Weights of a small transformer language model.
Size: width 64, 1 head of 64, vocabulary 31805, 3.37M parameters.
Each number is 200 + 20 x the weight over the matrix's rms, rounded and kept within 0 to 999. Layers, rows and columns count from 0.

# down: layer 5 MLP down (transposed), 192x64, rms 0.189, rows 51-81, columns 0-31
# gate: layer 5 MLP gate, 192x64, rms 0.235, rows 52-82, columns 0-31
# up: layer 5 MLP up, 192x64, rms 0.221, rows 52-82, columns 0-31
down51,192,194,228,219,221,190,203,215,220,223,186,194,192,214,163,224,201,225,197,189,191,192,189,183,201,210,225,176,213,204,210,183
gate52,204,184,219,217,215,209,197,245,236,202,208,209,213,189,206,206,189,209,200,187,217,219,172,199,220,207,187,201,199,178,213,204
up52,221,193,209,211,214,203,196,254,227,192,223,200,209,195,193,199,200,188,192,188,211,211,176,183,202,189,188,218,211,176,210,184
down52,180,208,202,236,188,208,212,158,202,200,170,213,186,194,168,194,202,212,211,211,219,204,205,225,200,195,200,196,193,181,218,183
gate53,184,194,198,185,192,183,234,229,184,212,175,217,206,199,190,200,169,198,194,211,243,231,228,201,216,178,208,187,207,208,188,175
up53,169,185,197,192,218,211,190,177,187,204,203,231,225,208,241,223,209,174,195,201,227,199,189,193,196,220,183,211,228,205,206,209
down53,160,225,151,180,196,219,191,216,203,207,188,226,208,220,178,171,174,191,200,244,226,198,210,200,245,205,177,195,203,217,243,174
gate54,225,187,203,199,178,210,175,219,252,182,226,176,198,184,195,194,213,146,235,166,181,176,213,237,142,210,210,211,196,208,170,166
up54,198,198,247,183,200,176,179,218,217,191,190,225,199,211,230,205,213,208,197,168,187,183,219,198,200,188,172,223,235,153,193,180
down54,211,237,229,182,244,199,182,179,174,212,205,184,183,171,248,201,218,230,206,228,211,189,219,208,204,205,208,173,203,191,215,171
gate55,218,163,205,228,279,210,204,219,223,219,181,187,157,208,188,208,234,197,187,201,173,180,154,210,220,206,174,210,186,204,149,184
up55,171,197,166,176,175,204,237,190,226,203,208,185,235,199,201,200,218,210,248,210,213,181,180,190,151,223,168,197,186,224,218,228
down55,184,198,211,180,166,194,204,218,182,194,228,233,229,187,216,186,189,201,207,206,218,235,222,189,181,219,188,206,184,218,214,210
gate56,205,187,208,219,188,190,152,193,233,162,228,233,214,190,241,210,220,190,178,175,214,203,200,200,198,207,161,221,215,202,199,220
up56,171,229,179,169,223,210,194,165,174,234,230,223,210,230,195,187,168,186,167,178,201,190,198,200,225,148,209,158,187,223,205,220
down56,157,208,195,215,208,231,226,180,213,191,226,227,210,178,171,188,174,188,203,190,207,182,195,218,238,202,178,188,193,227,239,217
gate57,225,206,213,160,218,195,170,230,193,204,161,213,192,187,237,194,214,189,186,188,218,218,196,196,217,190,225,233,167,172,197,208
up57,205,186,198,200,241,210,236,240,138,222,192,209,188,180,225,197,160,197,196,208,197,192,216,183,184,211,194,171,222,202,201,183
down57,220,178,176,208,206,197,161,221,187,215,231,205,203,254,191,198,174,204,170,182,171,222,203,245,195,192,164,162,221,199,190,157
gate58,216,245,222,160,209,216,202,247,196,232,186,219,209,204,200,230,179,191,185,214,178,218,167,218,222,206,228,200,205,184,234,225
up58,235,152,148,241,211,199,211,181,195,199,207,193,208,192,212,212,196,186,224,214,221,172,163,179,182,168,204,212,204,219,190,221
down58,211,188,162,197,226,184,194,226,207,211,199,158,222,204,211,175,203,156,210,201,229,196,211,172,197,181,188,158,204,217,155,207
gate59,259,216,210,171,219,219,218,221,188,184,160,206,223,222,178,229,209,206,205,190,197,219,149,199,241,233,226,161,172,229,190,194
up59,194,206,218,208,211,226,199,206,175,185,233,230,243,218,188,169,183,233,210,209,205,202,180,193,193,203,216,198,182,253,219,215
down59,217,211,196,228,209,218,205,223,234,216,182,163,213,169,178,208,226,224,189,180,207,196,145,204,177,215,214,191,199,236,207,172
gate60,194,160,232,168,206,207,188,223,190,166,204,235,200,213,228,193,207,222,187,233,210,233,200,177,225,204,214,190,224,209,179,196
up60,180,190,175,194,233,168,222,201,204,238,199,177,186,203,182,198,183,193,197,191,182,189,178,171,173,202,182,234,226,229,191,185
down60,182,174,231,165,211,189,183,175,191,201,237,205,201,236,223,209,190,218,194,189,170,194,169,175,175,191,178,213,225,227,172,195
gate61,208,194,179,211,160,227,193,213,215,187,195,205,197,176,208,200,233,221,220,192,185,192,197,212,188,197,175,194,157,209,178,217
up61,191,212,205,193,252,153,231,206,194,212,207,201,215,218,184,200,179,207,182,179,216,202,191,181,208,196,205,211,247,227,196,209
down61,205,185,213,212,189,202,164,202,194,189,200,204,195,205,237,190,233,202,214,221,192,195,193,204,191,192,208,201,165,191,207,193
gate62,213,207,185,206,231,172,221,224,186,210,195,210,181,202,219,218,157,184,226,232,243,205,220,193,190,233,192,185,214,189,190,209
up62,201,192,185,214,220,184,206,181,210,209,218,158,191,196,184,169,188,191,211,250,203,200,223,226,185,222,209,219,178,164,178,210
down62,191,177,219,203,220,189,202,186,197,231,206,212,227,214,198,155,184,165,207,175,212,227,222,212,191,182,219,196,177,183,207,208
gate63,217,203,234,181,212,177,229,201,225,198,222,203,211,181,220,227,159,152,181,193,181,200,237,208,183,202,189,219,215,189,180,188
up63,198,203,232,150,198,258,186,166,208,214,186,218,207,234,202,192,228,235,211,212,184,195,196,219,237,166,218,221,198,225,184,207
down63,173,196,204,173,212,201,167,170,187,181,206,225,186,226,186,208,230,234,204,215,197,235,145,221,226,249,220,218,207,227,188,215
gate64,162,209,181,219,231,200,228,171,157,216,203,235,193,202,191,207,165,215,199,217,173,193,200,202,186,201,192,160,185,196,204,194
up64,186,209,208,188,231,203,226,216,172,231,219,233,180,199,183,207,230,217,190,228,171,173,207,215,205,194,182,215,218,186,162,195
down64,220,169,194,183,200,225,184,192,214,212,187,192,197,185,237,223,223,198,190,183,187,198,198,217,209,214,213,238,190,236,196,182
gate65,192,189,172,205,203,238,159,236,196,193,190,240,204,201,209,159,198,186,184,171,227,190,169,184,161,221,187,174,193,210,191,197
up65,201,209,223,195,234,233,202,198,201,194,210,180,200,207,180,195,220,192,221,177,196,218,193,180,195,182,249,193,215,171,184,162
down65,220,189,225,224,204,185,223,170,187,210,221,186,211,191,198,191,214,214,231,212,181,208,236,240,206,195,245,220,196,177,208,231
gate66,188,197,207,175,209,215,221,217,198,219,201,215,246,188,193,184,177,191,197,189,175,186,220,217,195,211,171,211,171,223,202,202
up66,229,204,191,212,182,207,202,172,194,160,182,224,192,165,185,197,212,210,192,222,194,214,198,203,206,179,222,222,202,165,199,173
down66,180,188,199,180,185,192,222,219,219,190,216,212,237,184,186,182,219,175,181,208,179,207,211,198,203,197,201,210,215,233,215,209
gate67,219,212,184,201,240,201,190,201,198,237,225,224,191,225,208,206,235,172,201,226,196,175,226,197,227,153,194,200,206,212,184,170
up67,187,185,253,204,213,181,165,192,192,208,238,180,217,220,224,217,196,182,224,245,172,195,195,219,256,211,197,206,231,193,187,213
down67,218,185,175,156,205,205,146,220,217,204,231,214,207,182,224,220,197,205,195,179,191,208,212,187,241,257,195,215,230,201,208,251
gate68,220,209,217,182,193,189,198,198,204,201,192,143,179,222,201,147,210,211,171,187,182,200,205,196,215,173,269,216,211,167,200,211
up68,190,177,202,172,199,218,210,199,155,184,213,172,186,206,212,158,205,222,181,190,182,170,201,190,199,213,205,194,214,208,214,213
down68,227,161,187,165,189,190,195,191,168,185,179,187,214,205,230,169,177,218,191,228,236,211,184,213,201,211,190,186,156,198,197,240
gate69,201,163,206,213,196,194,189,190,173,223,191,214,221,224,225,233,192,177,176,236,174,173,184,195,233,185,181,192,198,236,183,197
up69,200,229,216,202,208,209,180,199,220,217,212,184,193,197,172,210,201,195,212,174,198,230,227,187,189,220,218,207,174,174,209,176
down69,221,166,235,197,211,190,209,186,176,199,177,165,203,206,221,237,189,194,174,206,187,158,198,223,186,208,202,215,167,222,204,210
gate70,191,244,194,199,166,171,186,200,206,180,197,194,187,230,169,210,192,194,188,210,200,247,218,200,220,201,213,220,179,221,198,203
up70,195,194,215,191,209,168,173,239,199,193,193,242,219,208,201,180,218,175,171,198,216,186,188,197,216,202,198,206,187,188,189,215
down70,179,222,195,175,182,187,216,184,172,189,184,237,223,222,210,192,219,190,196,200,250,194,229,200,176,193,235,248,202,217,206,211
gate71,227,198,192,195,218,182,260,189,192,205,226,181,205,191,199,204,186,192,219,222,189,198,221,216,188,195,218,191,213,204,221,239
up71,222,200,204,171,208,213,191,177,195,198,228,205,231,205,213,228,197,158,200,217,190,173,165,193,177,216,193,183,187,225,244,198
down71,187,196,187,202,201,187,208,198,196,232,170,213,183,242,150,218,181,178,193,186,205,189,196,197,173,179,210,163,203,212,190,170
gate72,224,199,229,201,177,188,164,192,243,205,226,222,227,163,202,200,193,180,213,174,184,251,193,222,228,212,204,189,181,180,217,193
up72,188,210,200,208,226,244,233,172,174,214,196,219,194,187,227,210,218,242,176,216,180,189,202,220,205,174,196,228,148,178,214,194
down72,201,201,188,203,234,167,194,145,212,208,186,238,199,235,161,182,191,202,218,205,223,200,176,214,221,236,220,196,232,214,192,202
gate73,202,223,191,191,180,202,187,197,213,161,214,190,189,182,206,206,235,214,166,204,217,185,199,180,189,179,203,212,227,195,201,200
up73,228,205,202,227,182,215,205,171,199,224,204,203,207,203,186,206,196,161,234,231,179,224,212,188,192,203,180,201,196,170,218,185
down73,189,223,225,170,206,189,223,182,193,186,232,213,170,213,209,201,228,172,199,198,212,203,188,171,215,152,202,203,196,211,182,181
gate74,209,191,214,203,174,220,179,208,217,168,213,217,216,189,237,207,213,172,188,198,201,221,191,209,174,179,214,180,188,172,211,218
up74,186,233,182,234,176,212,182,179,140,161,203,211,181,236,236,204,206,231,182,208,179,186,234,188,211,188,180,208,192,228,223,213
down74,206,215,202,188,164,186,208,152,198,233,187,188,185,212,190,199,224,200,196,211,194,216,188,218,211,238,188,196,219,188,244,226
gate75,209,207,214,196,197,235,209,190,199,213,209,197,172,201,201,178,177,166,209,212,179,194,179,206,194,209,218,171,176,174,171,249
up75,232,194,240,202,199,218,209,190,194,219,216,215,191,203,232,183,185,164,182,195,203,190,180,194,211,203,205,188,218,194,190,251
down75,217,209,183,210,221,210,206,201,189,203,190,194,215,165,206,172,191,194,167,223,205,213,204,201,207,199,229,188,178,225,221,214
gate76,206,175,165,197,198,222,189,192,203,181,195,222,192,188,218,199,243,197,196,199,203,196,222,226,186,216,199,205,180,199,211,154
up76,192,219,203,206,219,199,185,214,189,179,176,217,172,179,207,187,204,194,198,178,192,185,211,215,178,175,231,184,203,185,228,191
down76,190,193,199,206,174,177,213,168,210,229,216,200,199,230,215,188,207,213,198,202,210,228,209,175,232,207,178,204,227,194,178,177
gate77,218,176,209,154,217,175,221,210,185,189,228,193,216,192,207,201,189,194,187,188,201,211,177,192,206,206,204,202,177,203,201,189
up77,192,205,228,194,202,190,173,169,195,199,188,232,174,177,212,239,242,199,168,209,199,216,221,230,211,177,174,179,173,192,184,195
down77,190,198,223,212,151,203,229,155,182,203,224,198,210,195,212,174,195,214,157,201,180,201,226,192,219,177,176,187,183,195,180,219
gate78,197,186,185,190,217,203,198,186,202,159,202,181,175,215,204,188,202,222,203,205,196,190,187,186,196,168,183,178,173,201,195,170
up78,193,190,199,254,195,197,211,219,230,206,181,234,210,186,182,224,180,206,235,171,221,260,200,226,193,217,214,192,210,203,188,242
down78,193,193,208,166,204,173,165,216,177,190,221,173,228,200,195,224,206,215,203,200,226,208,223,164,215,192,204,190,194,199,198,198
gate79,216,206,208,224,202,224,189,184,189,202,167,220,183,173,187,189,156,198,235,194,198,190,180,205,149,204,186,163,215,176,176,197
up79,175,204,228,215,212,217,177,209,201,200,187,230,208,234,198,231,151,192,230,174,208,226,202,193,170,209,197,207,232,197,194,189
down79,189,212,191,205,192,235,224,209,208,207,207,189,237,196,204,227,216,199,203,234,139,189,217,178,197,239,189,217,214,226,188,199
gate80,192,224,183,214,241,183,213,202,163,145,248,189,223,205,181,206,167,186,209,171,184,194,194,190,193,220,215,186,213,193,218,190
up80,221,191,214,202,197,195,177,246,186,196,209,177,184,201,207,232,202,191,171,171,158,216,200,196,188,194,208,231,164,212,205,185
down80,239,180,211,220,191,209,166,217,192,170,201,207,164,180,177,175,204,174,171,188,197,201,197,196,185,196,200,199,178,173,218,168
gate81,188,198,208,194,190,234,212,209,205,223,209,218,228,150,176,225,158,204,178,207,205,222,204,193,214,204,207,195,190,187,229,204
up81,233,204,197,208,237,199,182,216,195,179,222,184,197,236,214,156,212,188,230,186,206,234,207,209,215,185,188,212,196,206,202,158
down81,190,204,208,177,232,178,171,219,157,205,215,219,204,205,178,189,189,181,203,199,222,215,192,202,206,190,190,183,201,220,198,204
gate82,196,177,210,185,204,215,198,192,255,184,197,175,221,207,185,179,201,204,201,192,212,221,199,211,185,205,197,172,162,193,196,186
up82,168,184,170,214,219,168,195,206,179,186,203,202,165,197,184,188,214,199,212,190,190,191,211,184,188,189,181,189,216,192,196,155